config = dict(
    head_dim=64,
    vocab_size=6125,
    norm_place='pre',
    positions='rope',
    qk_norm=True,
    init_std_o=0.0316,
    init_std_up=0.0316,
    lr_head=0.00434,
    final_lr_fraction=0.1,
    batch_tokens=[16384, 32768, 65536],
    seq_len=1024,
)
Each number is 128 + 24 x the weight over its row's rms, rounded and kept within 0 to 255. Layers, rows and columns count from 0. The size above them is the row's rms in percent of the matrix's.

# layer 7 MLP up, 256x192, rms 0.144, rows 81-97, columns 64-127
size [ 93 101  94  96 118 102  97 101  95 102 104  97  97  94  98 102 102]
[[123 119 134 146 195 141 152 119 119 126 139 144 103 140  87 125  97 122 132 152 109 134 154 109 170 134 121 109 154 137 115 141 134 116  97 150  68 118  91 122 148 127  99 128  76 104 156 151 109 131 135 123 135 155 141 166 114  59 160 190 157 135 112 102]
 [144 100 111 127 116 162 109 143 112 138  95 119 115  95 128 131 148 136 128 119  99  97 150 104 113 155 119  88 120 145  80 148  98 158 156 134  89 103 103 139 140 102  89 166 160 134 170 112 122 160  83 125 115 190 137  93 159 157 110 123 149  77 142 125]
 [138 139 150 135 113 148 144 139 119  99  91 129 120 173 140 133 124 115 156 171  84 106 148  84 104 130 110  99 149 144 116 118 130 100 120 127 135 125 123 179 140 100 123 129 137 114 138 141 135 146 133 152 144 145 119 105 163 114 163 134  64 139 115 161]
 [158 135 118 108 137 158 129 131 130 139 151 124 131 131 109 152 126 114 150 145 123  99 132 153 126 117 114 112 118 164 122 143 130 171 110 138 105 145 171 106 133 143  78 146  89 161 117 100 122 125 134 175 131 114 137 112 118  86 140 151 110 118 135 148]
 [ 84  72 179 122 123 131 153 122 121 122 128 113 160 121 126 151 173 133 127  90 136 122 138 135  85 147 127 135 123 127 107 143 124 111 121 174  96  99 122 127 122 181 108 165 134 155 143 121 139 104 152 102 133 131 117 161 140 152 104  87 182 133 153 112]
 [133 126 147  62 153 111 127 146 140 139 152 116 148 116  75 166 114  95 119  69 134 111 131 108 127 108 109 115 124 128 161 143 159 142 120 178 181 110 162  85 122 143 161 143  93 133 146 120 141 138 125 145  89 117 106 133 176 101 149 142 124 125 166 109]
 [143 121 124 142 116 137 129 115 129 140 115 145  89 153 175 126  88 146  99 102 125  84 127 122 116 107 116 161 105  81  68 165 147 138 107 133 107 134 145 118 116 138 142 145 153 121 146 148 109  78 107 156 155 117 130 116 140 126 163 117 136 155 106 156]
 [148 110 113 142 155 126 117 101 131 130 117 171 148  95 129 152 111 163 156 119 119 133 130 148 132  98 156 112 141 125 130 106 102 125 105 124 204 129 130 136  93 129 108 118 169 134 125 139 123  98 108 151 195 112 102 134 128 107 111 131 127 119  81 148]
 [121 127 163 120 161 105 112  98 129 106 100 128 153 147 149 106 145 126 142 140 136 145 156  91  78 111 134 115 124 108 110 128 144 133 113 116  68 131 145 123 152 155 132 133 134  94 185  82 114 144 126 104 119 135 191 149 142 134 126 127  92  99 139 169]
 [134 163 105 131 111 156 125 102 124 124 132 104 104 143 169 167 145 157 150 129 148 128 103 159 162 149 104 146 173 138 113 146 130 120 152 153 131 124 161 127 110 114 132  76 126 141 105 109 107  99 100  90  72 121 131  90 148 126 118 136 143 115  82 142]
 [121  92 108 133 135 165 103 129 143 117 133 164 111  98 128 146 123 129 123 169 177 133 140 134 156 129 121 131  95 107 138  97 119 103  94 101 130 129 140 122  84 154 120 128  82 150 117 118  81 167  90 109 145 151 114 178 164 136 168 185 121 102  96 116]
 [125 109 158 148 148 136 127 111 120 149 103 147 100 122 146  96 110  78 109 172 123 127 166  79 126 117 100 140 135 165 146 126 135 108 104 165 159 106 144 102 158 122  87 151 158 182 111 157 152 162 138 128 134 128  75 113 149 123 144  62 132 148 129 120]
 [152 122 124 134 132 115 125 129 133 127 136 127 151 102 154 122 114  81 170 130 128 153 131 116 107 138 107  89 165 134 188 140 105  80  86 116 120  75 131 171 133 127 131 114 167 113 114 147 118 146 141  93 148 165 159 143 153  97 126 123 126 145  91  92]
 [128 105 107 138  78 149 121 125 147 108 144  96 108 138 155 132 170 121 125 130 125 141 110 101 168 140 145 169 165  86 151 138  97 123 184 131  82 100  69 135 115 124 130 162 165 108 123  66 126  98 172 134 168 133 150 153 179 107 105 108 113 123 116 135]
 [140 151  91 131  92  95 150 153  77 133 132 105 122  93 151 165 128 143 101 150 124 103 147 127 157 162 137 119  91 120 151 137 100 130 135 102 154  84 125 133 141 141 126 115 133  99 147 121 133 132  89  67 125 147 113 136 147 156 139 101 170  97 148 128]
 [ 98 149 127 118 131 100 146 121 110 105 120 138 122 162  96 158 129 100 123 140 131  87 141 142 132  85  84  97 123 132 174 179 159 122 130  73 130 101 151 137 113 131 147  87 106 145 135 117 140 130  83 145 138  92 159 115 143 170 112 124 188  89 146 133]
 [156 142  90 101 158 136 157  92 136  99  97 103 131 149 125 139 116 102 150 161 114 139 170 159 146 158 132 124 175 151 153 133 149 113  78 133 129 113 167 184 131 146  98 155 100 121 142 112 110 137 103 136 158 106 154 117  91 118 126  95 129 108 122  88]]
# layer 7 MLP down (transposed), 256x192, rms 0.13, rows 81-96, columns 64-127
size [ 94 101  94 103 105 109 102  97  96 103 102  98  99  94  93 102]
[[120 107 124 124 100 110 149 106 164 121 145 136 145 104 117 117 134 126 134 102 119 139  98 153 123 181 170 166  77 120 114 156  78 146 111 120 101 173 141  71 168 109  88 132 124 173  97 148 148 106 159 187 116 122 121  98  83 139 111 109 102 138 133 159]
 [126 195 119  97 135 110 159 142 178 154 123 161 133 143  80 121 128 114 120 139 144 137 130 128  92 132 106 186 115 161 110 151 132 126 120 149 139 120 148 144 124 107 126 167 131 134 160 116 176 134 179 132 125 143 176 132  93 132 138 133 131 182 125 141]
 [138  95 115 141 120  96 135 120 157 127 142 155 111 140 119  94 125 114 148 147  95 128 148 144 123 136 112  67 186 146 133 107 184  96 112 110 160 154 136 123 117 103 152 157 116 137 128 132 147 146 140  66 114 125 135 125 131 128 102 152 135 127 114  97]
 [ 83 121 139 159 118 143 143 119 101 134 116 130 104 116 115 129 127 149 109 115 148 150 111 165 125 122  95 109 144 112 115 169 127 138  96 128 136 109  94 101  94 158 116 131 123 144 133 109 141 121  64 119 140 134 136 135 148 132 122 111 107 174 110 131]
 [129 136 176 107 113 148 128 111 101  98 122 111 138 102 146 137 111 123 122 109  93 122 133 122 119 140 173 160 118 168 109 140 128 151 146 120 129  96  83 147  88 180  94 135 157 128 113 159 144 147 236 137 121 121 134 152 145 116 117 106 110 103 151 102]
 [129 110 133 145  97 132 163 155 124 142 102 115 139 135 141 134 139 143 121 110 139 136 147  81 134 121 110 144 111 107 159 150 152  76 139 136 135 135 132 126 109  86 119 114 141 122 138 136 159 143 101 131 101 139 169  88 141 135  87 130 192 118 138 105]
 [134 140 114 117 120 149 128 155 178 101 150 116 142 151 167  92 120 127  90 122 103 119 106 125 134 107 108 118 173 166 133 106 135 126 138  77  93 122 117 104  96 109 120 157 102 109 124  96 138 125 119 147 129 141 150  87 124 107  96 136 155 120 108 160]
 [125 151 119 134  75 134 128 127 113 115 113 148 120 134  95 126 104 136 147  93 148 173 103 121 104 127 115  82 135 148 143 142 123 137 113 162  99 143 145 136 101 117 141 158 103 119  98 125 151 111  91 161 143 104  76  82 161 183 164 166 123 144  89 148]
 [100 102 110 123 133 118  97 169 118 105 120 149 125 118 124 122 153  75 127 121 154 123 142  91 122 147 147 125  78 143 129 128 114  85 148 102 147  94 130 100 131 125 134 133 132 128 133 117 140 130 171 152 124 133 168 166 138 137 156 176 123 107 163 143]
 [140 108  96 167 137 131 104 163 129 121 121 122 113 116 116 136 137  69 134 155  90 120 116 152 127 130 124 128 136 143 113 136 148 137  80 109 135 113 129  72  78 134 139 136 139 167 124 129 127 144 137 109  90 149 120 186 120 131 111 100 105 121 101 102]
 [122 137 146 127 121 163 119 135 175 138 146 115 110  79 136 144 104 133 141 113 175 141 188 128 151 119 133 107 125 115 105 111 106  86 115 194 130 100 160  91 119  88 133 118 126 129 125 133 101 105 136 120 132 146 133 147 141 113 107 106 153 136 107 140]
 [126 112 126 111 133 149 117 185 113 123 143 111 147  94 104 109 148  83 122  88 109 159 128 120 170 119 116 122 111  95 109 129  97  78 131  95 113  76 105 124 150 141 136 119 100 139 176  91 155 144 174 131 126 112  99 132 149 104 106 118 155  97 126 121]
 [ 93 120 164 134 119 118 153 155 131 123 163 141 166 145 118 109 131  98 130 114 111 128 140 112  83 147 144 149 130 143 173 123 128 115 113 116 171 121 117 110 188 133  93 146 130 120 136 140 140 129 107 122 118  83 106 115 166 108 154 120 149 114 167 152]
 [160 122 104 121 123 133 125 136 120  95 113 168 111 122 139 138 156 147 101 159 160 128 121  89  91 107 131 180 170 105 116 118 128 106 136 158 149 121 126  82 150 144 124 139  95  98 154 165 153 177 129 119 171 125 139 125 116 127 119 172  45 136 137 131]
 [109  97 164 143 127 125 126 160 123 149 128 144 104 135 154 135 138 153 116 134 117 102 148 147 132 127 129  79 131 123 104 157  86 100 124  77 176 137 146 138 105 129 142 118 122 121 139  91 122 115 195 113 116 152 107 117 118 107 151  98 113 132 111 125]
 [130 130 121 122 119 157 106 153 159 149 188 192 111 101 157 141 106 132 117 131 123  99 127 122 140 132 155 129 119 119 120 146 117 147 119 112 103 125 109 175 135 135 155 138 115 134 156 144 133 159 182 130 156 151 139 131  70 158 129 175 121 146 165 130]]
# layer 7 MLP gate, 256x192, rms 0.144, rows 82-97, columns 64-127
size [ 99  98 100 102 103 107 100  97 111 100 101  99  97 100  90  98]
[[ 97 171 110 115 126 135 149 154 108  87 114 110 119 133 127 106 169 142 142 123  92  96 106 134  98 116 127 115 160 139 107 128 130 142 182 132 116 132 101 149 133 165 122 154 170 103 151 147 146 130 133 150 157 134 110 118 116 144 105 123 146 179 108 129]
 [ 86 115 134 130 106 125 169 124  99 130 166 164 127 148 141 109 117  98 110 117  81 152 129 152 133 137 133 155 134 138 152 105 132 153  96  89  77 123  87 120 132 150 154 131 154 139 110 138 152 110 127 131 136 101 140 102 131 138 148 114 146  91 119 119]
 [103 118 156 143 105 119 139 119 151 145 120 115 130 114 139  98 140 119 109 138 138 141 109 117 116 127  68 130 164 116 147 132 140 101 167 111 147 129 131 127 118 119 172 160  97 137  81 177 105 137 175 117 120 104 144 155 132 117 158 113 151 100  99  88]
 [102  93  99 145 108  97 113 142 144 125 125 109 120 142 126 131  97 131 127 129 109 101 128 100 138 127 129 154 112 127 135  85 100 148 169  88 176 155 132 114 148 147 170 124 120 140 142  72 119 138 124 139 113 114 126  84 136  91 165 221 108  96 118 114]
 [140 109 136  94 135 138 138 140 137 181 134 115 123 118 115  55  91 113 122 160 113 121 136 125 105 108 152 119 105 118 129 112  94 151 128 110  98 126 135 117 126  67 177 117 149  93  91 139 155 126 137 110 123 117 187 120 117 105 122 143 131 117 139 108]
 [ 93 159 120 155 132 125 126 155 103 136  94 141 150 149  88 114 102  73 110 125 128 141 124 146 127 118 121 168 154  91 123 120 112 124 120 100  94  89 151 142 109  89 146 153 123 107 142 116 127 132 121 107 135 106 179 147 158 107 117  73 113 128  97 126]
 [137 114 148 105 150 130 147 116 112 113 117 107 139 151 122 119 147 125 174 128 142 149 101 144 136 151 125  91 152 127 148 166 143  78 155 139 102 181  98 109 101  88 122 147 132 130  99 114  95 124 170 100 112  88 143 136 120 137 115 100  90 111 116 104]
 [140 139 125 146 168 116 101 117 141  92 104 117 126 104  84 109 101 139 157 168 104 130 123 113 105 116  83 140 126  99 147 149 112  98 138 147 142  99 118 153 177 130 146  96 117 107 147 100 146 143 151 114 100 152 110 143 126 163 156 143 117  99 154  99]
 [106 112 169 108 110 121 146 115 127 142 142  81 177 167 119  74 129 118 148 106 111 120 120 130 128  92 137 143 153  79 129 122 107 121 133  93  97 164 138 106 134 117 100 134 125 141 140 136 144  98 174 152 149 160 102 101 122 167 141 105 162 141 114 116]
 [147 112 165 103 136 107  73 139 143  79 157  72 119 150 143 119 146 123 132 114 124 137 111  98 128 137 157 133 108 145 153 145 165 101 155 134  97 148 147 104 131 118 106 115  85  94  77 158 137 147 124 124 174 140  95  93  87 134 171 128 116 114 147 143]
 [133  81 163 112 138 134  92 120  75 126 172 136 127 158  88  94 145 116 121 142 152 148 162 135 123 152 119 124 126 113 121 124 160 111 137  88 119 151 152  77 106  64 137 115 118 135  62 132 102 116 107 100 121 166 136  79 118 158 106  96 104 111 102 137]
 [123 143 154 178 136  83 159 170 104 139 133 138 111 143 104  78  94 112 127 120 115 101 135 129 129 158  95 110 110 102 121 113 145 166 164 124 152 140 139 122 130 153 148 104 129  86  89 134 169 141  94 115 117 127  81  83 141 124 120 129 163 139 141 111]
 [158 133 132 153 161 128 103 145 111 212 126 120 140  92 123 132  86 147 131 109 142  97  84 155 151 136 105 154 133 116 167 113 119 150 143 105 174 133 120 112 189 143 118  84 110 149 142 125 143  88 154 110 123 152 150 117 139 145 155 155 131 102 150 129]
 [101 101  64 170 124 122 149 165 101 112 105 145 100 108 179 102 165 155  83 140 100 103 145 120 145 177 119 124  89 161 107 113 124 175 122  92 104 117 116 126 135 165 128 151 122  98 120 171 141 115 142 122 126 137 134  93 121 138 130 146 156 110 120 126]
 [152 137 124 120 166 138 123 191  86 123 160 123 166 129 128 161 124 127 133 114 158 143 133 124 121 133 134 132  99 114 129 118 167 113 121 132 168 103 147 144 147 121 135 134 104 140 146 116 162 112 116  83 100 148 121 151 103 129 163  79 142 118 136 125]
 [127 177 143 125 123 142 129 146 143 144  94 136  87 161  85 108 140 162 138 130 130 103  64 140 144 111 147 160 126 124  97 126 185 111 117 169 128 190 152 152 153 129 125 123 113 128 135 144 126  83 110 173  83  86  91 139 143 143 141  96 110 152 152 112]]